config.yaml
num_hidden_layers: 9
hidden_size: 224
vocab_size: 8192
norm_eps: 1e-06
positions: "rope"
rope_fraction: 0.5
init_std_qkv: 0.0312
init_std_up: 0.0312
beta1: 0.95
weight_decay: 0.14
lr_head: 0.00687
max_grad_norm: 1.0
max_seq_len: 512
doc_mask: true
Each number is 500 + 40 x the weight over its row's rms, rounded and kept within 0 to 999. Layers, rows and columns count from 0. Numbers have three digits each. The size before them is the row's rms in percent of the matrix's.

# down: layer 3 MLP down (transposed), 896x224, rms 0.0964, rows 322-381, columns 0-111
# up: layer 3 MLP up, 896x224, rms 0.106, rows 323-382, columns 0-111
down322 098:477510452511540445489526465448458546512521501468467493541432467518508481426491438557443559494547574521532462456498444468538491584543581518523539549454488489480496458507483551485551475451536517534586518519494507503498517539596560498541542531504524455514565446567497496439421481465401430484498512507481547460506576478524516530456488492460
up323 103:507460541475473475514496516454566426472530510470450552476526488527507498496481485519512457498468447514540545482460458475522454501458538455404432514532490484513446551485484491488497470459501460487460474482537475521551538509584486451506475562522501441563503495473560513499510512462478502424446456538546452550468503497520521457507506510512
down323 104:544540563542518546433484520461490524518522525513523498500515495580493489527523535523484452491581476400576463494511510487513550583549480538535538487443545454472552471475490586550508501455412531543462510533476491451518427516549515541524430430484454524452485541576480516500520478507504443500519583538521507531469553466580509460465520516489
up324 099:488555456517580536497465464520437491501441484430471498518553450520508511474527495577547534576514466492531476574505551489481465528522526434502519416541501509474427493485467431584533514522540497518587474468480450501498474553627510516450458448549519547532529513513446479518491488496524574402507501471555465565483526468439511478545526446483
down324 100:491493569497418477583500541485481473454501468474526523507493460511459482559429437498495474492575544457456489456496521492579492474502482514507471524467485445490512524517509549489475532545531586465436483550487524555527480430447465537519496545457530502586494602546447439510434450433567504529503538559483462519484470516485562506492483522532
up325 099:542471490551495521468438509443449472483540509532541497504528496433557505476500472530525499445479490491440543446578481516430414575444537426513514526520475529549491517476586512595537437440442481517562515515518549490465549571511550416547487487507493529463521497428548489469463607459511477505480452588493504529478527530527508476518496524496
down325 098:537513526473450493484532438548418512467470515488521508509530518534475517489505512434541538536469515553461543517466468507479560418518477561484464451430525512444505523506542512414469485525482517508539467516475480578522466505525471556435551451503469491505511415526444425507494465477367468503553530484487479523462495476577444522504468527536
up326 103:487515528471494501561535539554446577488503544484474502537391479547500530483527508473491509525520469542598468418484531500434504462520522473534466473498512451489576501501476487533466583552475463499484508503500477506486472529475390527489594541554474483470566455459520517495441558521462507447550527550516485583486484483557456485539542573540
down326 096:539462511537457548482465476518511479546554454520529519460562491483480501518581528501470518485419514534439519580491441434524476513564493567520486451489467487464437451474539493537455510494478469478526506496487474419510489445560579444453422506418520500490505476528486482507475471551592474535512495503573465396437503485485555565489512509461
up327 096:539492522469544513411583499480520527489554514504565511524453521535530598543490524501538541538534515431519540526517519502450537464454454421512526591510561458491462499468510506533442447446492540491530435478512486503538483507522512477529504497558474518468505533517489497557435491538564487448520485432547490466578518496456490486537475492534
down327 107:513470511538530548492551536481552552452536489452570543515465476484510496470466454450514478528461536519498530502499569474538570459452590508418472572494524539487480543469511496505467575446480505556457431517465481485515529514424532528518492466483495509401553506444536530526404536541437462574487481467456471466504483481421477487480539466523
up328 099:502490577459469510511467505479453435504493494493479437444489525481524558561512585497478523481516533497508544507492513516576526518448468470542528517583558496472503599531516516525524501476476471517513444467470527537513540530465491523464502436524527420549400473536477457520578539453514486462456547562508462513471468500462557537464498443492
down328 095:498474499543481492463467483458471506488493480491547612540490460495549573464441506499543513460480523408564445478531547573493538540474491496575412551556398499466466533505473524452480556432483539529463462457527452484488524523540507434572506557533522510500626503483540504551479475502528453530448535498452613482472512551526434494557495557505
up329 097:573539560441483445549535473495473542480498446568496441472472506584546523456509533566496421504466484541554477460516495479542507502468545504436450463556482454542605480501542498556480479484476572400572535497431446425501518536444466421518464494486469492482543492478508534529538539504570492498485378539514528480487515465476522453504482479560
down329 101:480443450609484509463462530542487458564498547429535543501543523456483454525493487474474543497486526490445512552477507472505518550544438497505577517464500522483455494535444476524522510520533433559451455518623548572465507508540526583425529448518455546491498466499518471480494502476426493567459563499434486498552531558509458516492520503425
up330 093:502495515452592526558567467493466551426419476505419475424490517506466491449506484500527488466494477490521528507463563463514543498439481490493515530421506464472551522553487481466549487564566486482540490444483427457512479492538477562496486494482552579525451493475459462489411516569492474487497554516520521499497512440587528532493461516497
down330 092:507489456587480505472511496519514460548476520543505543537451453513468469532506543497519556481410555505530499484545471521418451479520534500485445467521505472494431491438446452467537443468426497497553519476519548464472503484455423473529446447553454451492531509518587495527519473548556476532472469516486543470494574505489539524525500554545
up331 104:458510529513514507447488551507543507484510466507498407596554486498450596495516518468553457505496555388476580574514488524497422517476478482472493489537512465503472441483460534530546534522448543439540420536468463532493496518467438455560515491470526474480493483486516461506473512524527573472503472475549525537509400551456482467504553525457
down331 113:476563539574468505536490463505550495459511485485477419503496460457531458454469557467523473437491427474519503512534574459531467541559497473488466487533555498517444443519500490573521528497567520530491442492536519510490460488520461478476535530437493485454524505509567551550410460488512520494485457479584523485513484504541544589541553517485
up332 102:481531454461499490454541438463509506491497503513519537522513495498465539464475474535505580497520507471581482546497501549523480458463435486557525494582536523489527402464461536515455537508501515471459506491461527580490515430530474528459477504398465492461518446489511529452476482501551555566561548437553535495434449459434433429476548466489
down332 100:519505497527521435550448510512483498591517517487482555519508504480543510546519472495511429550527519596469521505448513499521555484475496469444482529460421564466452556489467480493412597485568551551491511543555567510467476538457494427530570476445598523527469507543521466573574519466528473515467515502524471520524439448518425558514469560500
up333 094:483440504503458487499400497537498436450449542474382550587455497508502497480485512531500476502490542480547598496464511517519466469507474533436517522579529570461557437527528525527503485540465465523481509511433487570571482503481531523555514539538525456477504556499501460507431479415503517495546515472504447523506529468534565542473466515461
down333 096:495504454581516506549520496489529596494529410522517491476534568489514506547503439458629482573478508459559503522529552474519525482598533452496512475474520535527543533520563447497514454514507557508606486472508501419475550529482470502466484474442473571511520561499492488465459539495522482481475503529543508429499541455490465530475534494556
up334 098:490540466463513552505546428501511602489547414481431452511546412511478478547501514516547509448472496500498498485483524457467545493444599523480518494503467459491532440535515530547503516530494493512427448486509583507496500596531534466510524538487493550465528510478584430505517551442468513507548542466477425512455476500569470441497556553452
down334 091:490501516547438527508485509493480487535507521460439490466499473498538487507525523499466482463514536426510521548509453517558537490531447502582480465448547522456543576551432440558527515487504556484537473645461435455522537507466500458467424511521444532510502424523551528518452521539470439480435478533475575462468541486491579493524441445409
up335 098:513468452473542449433587444499497437492487531517474532530456498448472546494434555479481491499485510482511481502461506552540495536504606458470515539509514484487497541495514462503495488506522610534556473545496566559518435506479506535462455438462537475628554534555510486471396573524492517515526454481469461466475514485505436534595536554517
down335 091:531498585514490573472494484490484519473521530428505507468560495470548465539550488441509460550535446550496462477544499517501533492541487512450468450509429475395491508485480476508458477477515457511492535448580424472531571476555404440563522585553475426452428498505437545538593418495463474532480567490562521460574493446557469516474458513462
up336 099:471534446476458489467461528484478503444514546481471463555485432546500508515533499483484522437442575504480488433481544570534494488468421477490495514487501574525488501456507510452495563627487509545513452481563565572438505521483530521400451498489493458507453533521396497498492483572510516577489575517542526522441511514576491477467463541487
down336 104:584459475550528487542514487545453512537491480454472497489496438490522506527496529503534519500425581506509452477583516459535576483538436462444503487492548470449477522501462468484502504465481530456458509512445446550479501489531473444544493457505464528438552475515540538512480457481446476538485469469507537472490499414435555498551427541483
up337 098:495520461501476527515507501503536474576480474498547509484485530552550528526488460568577541538523504520516492419526529535577507493536483517503540500508508449465481467588525501433481479550502507547531518540537527462524451447491480532534555492435518467500472478523443450462480447573464513575534525500450451494491530546546504518505522479489
down337 099:446414476501543554495442472473593460443479457501482465491499489535490481565448478485470441479448475507449485462557509496522532506524581452484537537535584484461484481521539460522519468526513423488484469511535486549488402483568571411532455507496505557520463572515502441505487413480484516440541549506518446501526497493497471496518443505425
up338 094:544485469536574519496489499540506543464532544559471483483467459572460507582525486484459536448578450493496552502532526460459578554412479489517503495518494518507448497516512470452491496497518566450602513465506478493511460443554518556467508491465516494503521411549570504507531521548429473547508509490493495500511500508514501466539513528480
down338 098:548498504504468515521481463459593452474508504545466414496432519503552509492515419521510438486567518504545465511515475473514415466553464544489506462485524491500476486536536415470526473521556437556465507501494482485544458482517473498496512524462481496434518560506508474562431526605536530485457481482506521480462445549466562515441461493539
up339 104:507508551516499448485422568481495457448413443549480484471551556517478463515437495507495528450480499467507468526493530537505511516478467450481543543493509480497455556510489475447473439480486544551467409496517542571514640565509490601509509460613498505567420497522585420545441473471510455568488454534541535550550536481467516500453517563502
down339 102:491401527528544498528460510438491472467403510530423442439505480516522515546421547568538486491453478491493482545572455490436528530492442528462491430499546507464541567526479463498479466434515472444512557486534511494456477511463538565448536459530545458472492480556517497469570502509429490482462465565514452501541495444467440537484548530530
up340 099:404425481486474552520573467547464493527491523426466454573576422501541455514454500536477453473529469508463477570548510462554479510574527506494498532464485513483411425511564624477446527479527517505415509511514441492536539543573537531404544507517575525511492532529523463455555530504529479470451549503564520472448461541477518443483514437496
down340 097:544476519561516501524510527529524482501472601551508505504495552439487494504534571490461475538483520489462491494493466462488444587496497521550544540453486567463476522438511466577553440434509470514519545539450575521522508484463540530532497535414502508562474463482523559498553492559510530524466498468514543440492531525420510554557551549460
up341 103:496588479441543513492422480550513517550549463524471527480478552485499455542444461528448498542532423481565479523551527507516482539556521469521470432480458516545482508477549572541502489556515516529434456546517493472497554489429488505530534495449537556485460426479522520470439447468552595540528502528512444566527532537475530439516464520478
down341 101:550514477514506516532493461429506540454488474490483423511505494565463588448560544466488459427553540520503444539511514479488510495477515523567459546431463453548512501514506448501512545480503490527521450459459569477514460543556511513525441504586504420453520482441475506563482551501463428573411506507392510464538528509504483497462477453502
up342 109:478501492519501492494486507520496418568489488482479480388498454456449513554483472397516499521471505521462504490580517507536440464447490478477486500436484450475483533541489541506425437466521522496467489454484552457460518470532507427527467543543520527491389450482484519561492425475430439513434466527501478503474529440473530476472466466520
down342 113:540584570391503469494523467459546496484401405564464526440539510506480541473537546520495530526525472475449487557490526489537491432521518507472563515577490540458497525435554478421456458502500506471486553483504454484475501455419497440493458506399460469473532518487480514508444552500523500578521434459489480433442519522470534487519519528532
up343 099:499600517498505390592464470493499478463494494480512498510643515479527573447404464562488506447555513516514514444541473461544484540539459417528491536556521463529555532477514497551501487472434491427519505528472525528537488537490488519484498538486526524451512497407510539467522515486519480481460519545534528547464505463576532531515476454525
down343 099:519493517495490519498551492410494467452505514467545530540503455546491517545493483508472521555432492480530514584538490585502486466529452567424511451382543495466533533561513565473562560464509475469550507459542446422553489559503450517574532525561442575478472535471466515528504503520470467516455528521505466499521444540490460483525510507502
up344 097:457562479491482514467534481512424499501416521531430455485449484499533449471512479508551480549407519530525452521437469471475543489505509506512460515555486552566521520470502489451546546473480539578487517507523465558489447526498485557489532447562553523511567482491568427518531476510496569464533510469479449500530507489590502487491489547458
down344 100:442458516524573459468514467492520481512530470475461569551574451572532564513535515527530577536478560545465531387522476537532513492498510496603451593416565523481496460562486527453500498500527506463491486610427497437411525461479578502527488514519535466442485540456534519457519486471508438422528462477513499486415516484494443515438521480520
up345 101:534538450505517463485544520487487464507429461511509559501506530449530472553536508444513493470504517534517518466466466474515472438554462525514472584439496494525474499482507435571440538516531507466565485491450606475598508500453435452503487406536453536496511560479437502531474441507562547494470562556485427447530521539405413508532442588554
down345 102:555526497472464481508553550530482504525608535507485463509452472530492508564474487563557471544484433515555506499519503451500501529461483497488492485440479485528579469581518506405470437520532513480487529457550499529465506531533520475480514525534526456512505577509599499512459552524504460404470452487448510454516500450456485511491517507509
up346 107:443511447510531497552563520454459509487559439466501517485473531427498411518497455519524530528564517447510503489434477503507498503491502549497552532509498511509466492532551552557596417501452515465580516523505513543541536477544539554487519442469439480452447512451511534559474546501473463451486469514479484529494455542565468534491493488457
down346 086:501453515534498538521507456511566517540476463516524531473428506519510531470571472469476535524492479569411499518523475557520476486545539528619513545431540449491549656539447483501446463534510525564462471571448516464523480493479452492512450500496548526500512518471516480471558533500569491546468493525475489449497459474499503570518526518561
up347 102:483441456527504417473537561385459546473545500470471515523470495472503514530609506504522594462534464461493544509496512466482513460518434435480445482540534438506536567472497471515510495493542470526549520416517484490498538524558534533517528432592581536473524455537461505559463482432523468477523523507437530478478514506491512414546499575456
down347 108:456511480498515450531529503472571535532451522501535523463485520432518521502483481549571514454546501521465549459484525416532572448480503528482496441506478547523454430485539507520567471546457457517534499466447475524524491455595501511506511570535515527561409498564549511551453559484564477498477590539507439509470535510479474584543464537479
up348 105:545542475540491499493562521548455452528444564477525534431545533503490515455473529404570495485462502561482485482565482489562386503473492428428465583441450477552521553526460470481468514493508578512544505497450516507562431481493490509483501529517527508451471511437522472549507495441467427554465430495493453529467526515480455501485473577527
down348 112:415584433468531482550516504512522468557522508516483504490456504448445533432519431501591555467464468551453491501493425440477452505421460518358521470498517553582564505485525512537487507469476543468490502506482467507438546545549445495540548555496503470499483530535541468537433525521447481493484549523524484516534484558488530559521519544498
up349 097:454434437522507498565432497536547465552462473530478495588512434482512506485559514554533471460481511554479549558468495537466527548551570575520497439572499503509541501524490551490474509457490418477482514447522564500470546505444415441480558525462496497459517536582522515532467487513513489471551539525487517508452518482509522436668503570516
down349 095:537446472487483511487554476520477482499507467486513514453454500498566567458519507508427469503549478468478488506475522482542472509471490484534511477479485555558518499463538473502496460448551458550428484465464452466468478565446533486499519504487399465520468518474511513464486486469462559481472381481524539460488553467478493487569623448499
up350 098:528566470530501508475468501526438481487510509521434465430517483553466541527490514488473456453544540447507479502443395483493483495513473467583564495473441490532474487511507538469546535460438540465491457537586542497437542518515450500443563531514484585541544567456543500519528530495434471458528552487497559533472476500483465514553481514419
down350 105:466441534554402526615541474429443526448483460535501493493495553529460544464449446529492424526532538506490565451515511472520508570514496481454464480531485445577564485423450557515577508579478515526583510493505476482487545454443549547496445451470500490490496483541491535475526501489494437623483472524514511499532519570461464545502493443460
up351 105:571474470458566457513579493517512536491526520506480487542478497457451415430510419467515453462475482485502601496504510480516570536479556469488563540522476549566457426480479493488513546484400530462434465514523575514540500466535468603438518511469502482516558535503535496532458531432492519500568478529514515486423562503464474578529463445512
down351 111:489513516566505470504487455528547534496495468512500423537523440457480440532535436403478529492440426548550429464498536530588516460442548375542496488482443526526498463538494521448461455438476484568477560513466539574558523442499546496508574549504525516512489564515524518478498513461519477442501529559446481481488520526521502492512486536484
up352 102:464487457497506531507517512480525454480388492519461522564501451473540477478516510522555467402443553517474509487513542446467578445512488478606487424496481513532520516488457469476425488641508442488524412535445502544532483488517522474426503536490489493513489530494476491501514574556489446400497540475510477475561523459573434489525462509491
down352 096:601429525423509476489562510528466518498516493483522486512433463543527503542493462484488553564500501432498601498517516529441475480482525542405494500494547519516504532458576431464490526454416532465447580501517492506492548530398534460537456520494470491495492552514508522519518478479457467510515523432550472458539466445446543481477547405529
up353 102:504483474508489470496494533461485544451481512488526455492553488495534552421468508524482507526548478459491502547513557520531426503447457514509468484504464550527506462491458498527513535469535532440554526559610536507476553537490526533416585415499466534531468529548445461520570467505493501536457552422535482458541456516469478473470491481440
down353 101:476490501536470568414536501471460539470563500455445508463478470435485464533550581512477555429505526567541485515544542484578548507459492461408497538544480523492542468479556527523486463525491423467511469511508550523556505474632486452463513465495484504564538445488514486481526483486438533472465511547498507483429485480564434432547536508531
up354 095:496384541494526473426518503563504491569486441462539515507501519429548485464492563464523502508489498453470474537502432454491440513503513458482529480525475562525489472507469509484472457421544430489594488501504517463516544447583484455475541447529470456468571495521539504537480524519470483507496457511544508485492488523521500505437504550474
down354 097:484510537463503429526559496549515498421466604535461515497535471531490484457528440489474497427489478477456483464474517497464502500660515513432479537578507544524521555481536536565521495542445512525470429514569534557516520436486481473506492531441526450470517493458501570550468549530591471483500525543529458494518606488459430539479456436521
up355 093:474539490486498499510419465454532458492539518491505503506545546518397506541454505532498483480498445523490491475541470468564487573472503537591542517528456537474469495488570516538529557519447582489569477494548528459497532517529491482458464466466475493461492484453474487465513525452523563477442563508421559514516452469507435535476606500483
down355 086:569460521462458473548552479471518540543493508520452481459565535541503489470530480502534480531520523414478503493487494517523546514461514552461528486515460540461534518466437532542474543486524470523430476529440464513434477519462519479579534521581455441459499528549542549488485531523457501533457525498504516474543566468566476485569447513477
up356 091:545505531468491504513499506518493565478498566570438531457496497492471503519456527602455561493519499529473504435493545533499597453509585572522459446561479450506487494497523516447488514538469462538504517506503504547525526522509475504432472503509484424539502475530519480490486481554519494517571468516487625461469471448524473540466561477530
down356 094:454520510547544428521557535476509434503573490501469546453540502573506538440558545487486555573480494582530574427522458429506482521483421570541475520502457488472467530556525483499512499508537517517474502509516556483449520536536525481570539457471613472481506492501531516521491473483496533460612412472542466474524446545460464454524411475486
up357 100:516472483485482523580498471467501448431519518493494528486494343561441445464440538516444481504524517471424532403546473516569534506447494511563489469561484490532522469524550490477478489471592488496492537542548468555512499490484561507502476520484534564494520517441469458520519517537459480457499546559533551527586501448601522488470531505451
down357 091:471529513482538510501587499499507522495501485543434542537554608490473531477495522474517526548529552500548525470494487533531470478551557520462481549420509543509493515527504525530502583622530515513487490500505473468467469517525464481508458435461485476459508492518484460533513508564491484579552502527535559458491520524443479505498415466471
up358 105:455495465542523537512456510502510440460506473528541480476553464486496476523433436522571519511531563441502508489451546419478567485536542490511499455565447443546512479523507536492548458475453522572537532503514535518448553487566520510468503445509503514571561445534530476468529484431537400491479514503446508495397508560544467477528496512465
down358 102:490503501537441539452531482588472512416539502488476520500495513484443525394436490515452504518561461514503514495485513485525496551553488562510440504530511477434405594483431451496539435543529519453464474513491443464512516431436477424504490560475498418577466476503522531419485592545488479527441509457429496435563538489491500502511545487480
up359 090:518531476529500554598527493500527516563511483498518479494455519504512548464467396469482506540542517583524513489548491555471562559549475454533538471532428525497588464436569479434457449473469494448592478573488487530531416506509505475538471540484494537466528461600495507462506491476548504478521467565523473520493445472548524544486599463487
down359 090:489525542501466504547495587500506503499517474455494443462505450452500436438536549450507476442515541491518519508475511462554505479462461522520441563500516495555510511541484480464434486451542591566506408451486497572506525558507542465559474500580485510524505486487507598507492467461495475519470528521486465464499485429514434454563398521483
up360 096:568500399492446429496456465525475423566459501529454474538512518513531456499480546504468458519548486487502456584511508525435532545492471486501506453517457534463431530554462415550539566575515585522463515513547518512467542512435531474545488481473479515462476499559424472470463549492506530515553466494507524484524489466491472437511500510501
down360 104:454458488494566556503501492513425517438469513502518469435502504477472542498470479466471542503454544436421544501422425438521538554524534470557426464512523506454497530444485473587476507507499568521566509458531497607506521507491532487491524538403498507484525554429457526493490487519518520553480430477462554564481520528487540510532521463498
up361 100:470427435430525502455394572464509507471456431578535403500470489525526474507523430483506479483509501448474525439434427490457520530443486508474504528502496510508492509506503495460517531496491469496523543495510546512494489425488489551468529500435502544556525473551537497524470494492531491446498465494472469538543413506467422481442525487488
down361 102:526515475569517466501494483506506511428504473481571452552502505496474483510540529454442511492476519510535489452527528425536440479482551482478560457452466502527490545504469499465466483588500506462479501532542498511546485494452426487545559461432492516467486500484499557530487466547428499527510498567497423482574508479448483519615630436473
up362 103:489498562498459501446544472466479537486446513433461513529546452465454502481487496468587501531533497437529541525485488513558541456492501469515474488522490516478495542535512618573418434508489485418549518453497479501480506482492560538460439455488543365539601433482526432475432436489509456520449443435538594481470485491507433532549466502516
down362 102:471555470484526459504444526599508436530483464452497540574452475563448481515465489493503550534520550477564516428524464503446530564532485553426522447533532521502538475497569509498514540456500461564478537444484553472548507483504517508558501493449471524547500512516517474547512560458493408471515518473516439509418537534494499560559524539515
up363 102:475555502505440491476460501429495465490511512482519493509479492474557498469596475559479498510468554513504512477525520549448479476560465475523555527493447530490537485533516469509446499579502440522506477479517480512437506489478510543557474425499469502481532475513497453523557482561547473532458542498497438522557477493498398502482490497508
down363 099:423472463493459569532501544525509496442481478538457459498466534498408479482452533456452490491529511491553522394443461510520554472463491472422448437442543555491536465453470516477411496564484593526476514469465482485510461520512509497585448491487473531476455514492475509537509529634484576493543473475556524538479473481521531567471492512477
up364 096:491483514470521467440539508570421478486543468553524449514467426515542455587500588491464481542550486507556512522500506546491470469547437478505606435521436493502488500519514550459470499572511499526508455480452488441530546486456498494503485514526431440470487489500454492559541556586564448510528487510514396526436481508514514508489482524476
down364 104:460516493461489539536448551537390449538453494525552616463493525487445564512490471553488476517569501499441500441475484527510482514499519548434540471492542453512456559526504500519561506597500469467489445535522427493563455480516468480530448455496515521435486531516486506468455484455480512463455471552550517518545477468567474509561515554422
up365 100:515536473423521524478471461548477486442456520528496516521500456536474491503516503451464522436505508514414485525593395486505516533470453484464463469533512501591559500421396465526586535486475474546509510545538459508531466492498583513518458506526499520457508504519507433524434530535611455414458503554502449457579540525448422495479481542521
down365 102:471446521551510414465518574519562549602458528435536538497461528498530470535486478492534539568518490539529542502422542514508430432510541506376524468494516517433503514563541608406508505501490501464495492462511547475507536502484432482537530492513476475510554430415514523441481442488434559545577426509507525519448441490542531535581510486455
up366 101:459476539524432513509474518538436581546434533586509451545484465522525484568420514471504564547529500537521482494515513487488476453481528452531412415541462473527434560478447461492560534493482525512546493498495467481476508491484459518541534427463496524473415477500496498502537512502496508518519516551548528513493501491505525541530487505513
down366 090:536513513533483556480454497500465573570503423502476493452508570478527527443512514603519455503530465481496524545476497555489530554493492552525529607480508553571479425538497529611512536413470491498466486599561492467467474465473464463496507540463552477526530543484555490497505476499454546556540459528500470500574480515591503531483487489471
up367 100:473574537560544520504501489506455432495487466552493518444448554496511489486446450498474534504489476517555477502500476502441415504611487536465477492489445508520481451491492533575536509461520574490472435482493477561498500586477495564471494578529477481454490527579465518441490439529567456485497482519492454458493529442468441508522426558480
down367 096:514443465454482484465446550503442477498518542488603499540534540473507462505450442501441447440515504503517499554483516548444525485409476443445501529483511444458488499493547528516470587420540473539473487602560520545509487513519539554510521426535508572488458503526414552498504519519487492542525500566452530501530501491466585487440537545554
up368 095:477510538500478513437495539532507470495539512484572403484435499488494498527552423468524445465528547463535585505528483544517507531535619535558457450580456533465510571500487511501452477491526524487562437461503476510525460528541428541480530516511509496484466529487454513524462522496539482408435557504509450475561447509533443452450509526545
down368 096:547451519448509401540466522507467503556472465410573516481444528507528499484569521456460481538484530460501438488594495518440479605557476439430538492491528481464490488500527527484513518489504474418569483513518483458527466567470478512512502425510527539515519455534446521442467517467454545588509450442514483549507490407487558548516469412474
up369 099:533462508508466529470509533535479540452499426502529460511481497523455505525509544449491503561450452472473541504509523529472506522509525470526531541512482544460493447571550565432479489520432570496485396556487491500507454501482505490473540484514481532565528399501499473568498577485473522515483449539470409482510578438545470516519479464459
down369 099:519537511539487520488386461516506518487496476508510504514472567545488485531548473461534557437514438521487502442507463458566496493541477552409520519496505479455569503498497498470473500515538521502486525517554454602537487449522444482464612490504488509470563566447512455463522556443484523481480577494456439518507482510541473476485508408443
up370 106:536453508500477467593479489467506475488543534468500482466599520455537450503439518483604493453567578453495569556481497505486514526486505490591467554482479510519430499476525491441446521473520443550539492506496470453515489451504539557503476497472563471476523505491506404523485455516501481503467470498490514495531537464513449587531429503581
down370 102:559603511455508455485467516547523537494557568514473465545490481581510532542527473483490460556580479521519446528508460502542490483568475456625497480516532504498492468501600541558539536462497491478480509458448507464543458490552481547488556470572473554551465506487476548477525554552596481579530580457443571471472513486505442470489459450450
up371 091:573497474479553545571503491481507470498464503567496476553519452472434499551500519482545497517524482532484488548470526489489491490539556548450425529571431555488500494516536545519429496498539519462529498474428395436509495517542477442516470642450595402479522525419453489512500504523497522489547496466522520508507533465521541556524498493488
down371 092:531470545542476528442533492488565522471525489527496510478394507501385452509472513528484540549462432543497511520520480471499472505502526534402563538451511556553526545432452448516477464529482555534491466521498494514471531490464470486512533477570544451505481517447489474508517506491493480495467538489536393539460498531478496500487523517532
up372 098:543502420507400481493500549500480410499482518464513515526518422497482457534512475582501461467491543437566477518472458501449522444535525511483537557425476560520501585605481512499466540467516455439523544521573462528504576417448477504550484461519471452494492534534484488474563509471508493515477406494502508510545504459512442521475466534414
down372 095:553487486433545470512449542509507500455546518514576564542533463509529477503488522512484512499502540422444498476528528554541463495479475522600473517426553508444473508484581422521556572539482484557458495483480511456425478536383485544544502440502545500497495528460502536527463495437460534596577582548494490518577487474474499548472520486516
up373 109:545527549518475532479473523522511478543546546498497498399462458405460508532467502495527600524481458559468472468403527471536491560472588554537531476477483582474547539494502527452525500561543460503482430525541478445451469558468584495542549489561504517455551501481528537455590470529501496467529430513471511480425493422535479488463473549524
down373 109:462517473481544489502522416528528458461522555517528513576458510514486537584517471523456495462546530456510518506567485498464474482468470479507523416487458429522432526513524538511464482518436471452521438498479405462512539573528484584532513502484519547529507489494501434518459546450484476496479522453521511527498609493503509532570489458416
up374 098:530495487497524527564441562498516520488447411481532451597470418481541525494479512548527452458481495526518487481522525519520430481478503573483534504494510523510422437541468554490528572538511492539522503498436499446514533466461522521521503444495446543489488528487422503527503522485550502551483513473499508497419447517534561520518536468504
down374 099:515396486468443445500566482482503476641529520481511507553514467589527456481545481468496547478484569466504497512578548541447501490522538455545522519532496551500485504492503433527517462505463532425470567511495596517480479573470443497529427568579514467502571522497486517479525539500467458466548489548487472510442510506504436451447452526568
up375 106:539476476479489519491448576425481540509509402450459492539507476464560486524510491416390524569494504526485476528504510475568491478500533490460525502479400498483462512519484428562508460439474477576494579452524537517463530517524445511437500497551537520434491545471480447454500507537520531534456481457527536508487495519512491460464509472478
down375 103:497535549519545512438572508465481480526598521539499553519510476505518499426498421558522436505519511497462485463567494546425468530572569481543545482460475513481458453518425406518459522538493535465533479463498512524536582505465500488468523427497581451450480506476441493438496503525472489533488488476458495563480507431454475557485477506501
up376 108:440435551559461569441460516522482488484532489524494507503554512503553469500502519442510526498559444559516530560552455422496480526492542468532537525525480527545517528535509436493493520484580519507518584553564495491474536492499566512448474478507529472481581475532410522587539516468554496478473486499554457500458479451522476477510469489496
down376 105:491530402497529532442542510546417479491489515493597466494538460517478534572511485548510557499520480494537528479495483502499483492547514457499498498462506493451406481472590445475511506495480491560468492509456480567527530474493454501480466556476528515476501464490560490508465505557515525431444392503548485558492495476502551502488537542486
up377 096:512422502437535494508528484521490465489553521456564497436441491502514491475545473482503502441469471512548526508456482545412520548552435467488527442507449546559538469461522529474460529550444534487470459521515481534447469486482412566585485443496479476514492446540495498527448468502559450490467528583493561491521515504487480508524501553486
down377 095:426452529567497515515438555511474459485515476521449583540526571534457504480547495507487486512522562492508503470528568514517453562468473450513455528524559568520505499526501512533564419451577497490486462497521528496504501534528515411541481564515457499480549440528463514442564483392460508493431504490596540446567497488504449452498524514538
up378 098:481455430493484476472450531489538446460507540511533427596512489420574490516482490543539458501445479550436478494537446532465550487496460532485541543484498537531504487527460505586596472548497512437543448451524455445437520502482554489496621570542512535455479558456516487505467479458557532451526501524499498490509482612463535425532481501554
down378 095:535550476493460469487558481500550584404532444493558598528546488557485542507510513476431537527542487465565499540449498452523487534459511504554478521502455494513530512532476527513462509505488498507450504565445505437484474498470487510519425472447460520535537472537503448575561512528472488571427511469520553499487559458503553473523554515526
up379 105:445465520495481506466469473498473469488554554488494510471444464487535507506517520448488528500491445448471478492489517454595462546491472453560475508609489538538466518514486454438497564526559526493520479496477553606484511516515565392506458507503438541455561561485475482530517547543532599460467522533518468492514505429477494474545409539517
down379 102:498443541467559495462456508563461605485479511487495550491489526514560472505494497557507535563441554465425450446494525431530530519470486557608482535475506440520509485570465520436469506546486491511479524507529507524504546495539592545558496474445482514456510488543494517496594493533527524529534511423602444471454486571508455469523543434557
up380 102:487475505526474517474462521472498485506473464538545485453500500472439405520455550497490451486554431452471483464490550464533504499509571481503495490499506556481534517400515483526475571511544457531450443515523509445532529494440444512476499567485441414531553540532489569538436569538539499535518572478498396544479473514515517441466543540504
down380 097:493462492498562488471484499494473333591539563458476492510610481593520580499487544516477488526484501514533517443571484493474526460535532561502469511533526501547533434519438477448458454477422415449423528515487474466494568526520532483485515473548510526494436512435535470484553485513520453428492487577524504512444551506527445488469529488506
up381 098:499582480503516491495484474467503509538477378446552532567560512441506503498522474457511530529455475533457513495578498514500493573485503499558524491480456512477475464508572582482480485475469520430488499483583448497519476456481513491511468473491499545558484530563514518489505449545522484487556489560419516499546563552464393414612555541451
down381 094:500531544536511539585435469551514429561500565540490475512432496524479500472470516553488480532513513503498512518480567465487517479481455481521459411505467515506510458441497447444468431583382543523565536553521544478550446542473478491507516548453500475559495436517477562481470520466497580538489468489516511490459488488454579550423485487527
up382 091:496485439485451505524432481469507446502453523418576559481544374455540516477516468582492538468501504550519541448540471518490487490521519575598492506547523477449514549544497517405450527540435553493538517528489462491471537393573491542550449503486516560489508532538495535566458496601517510510481477478580462530532428555472520485471475497474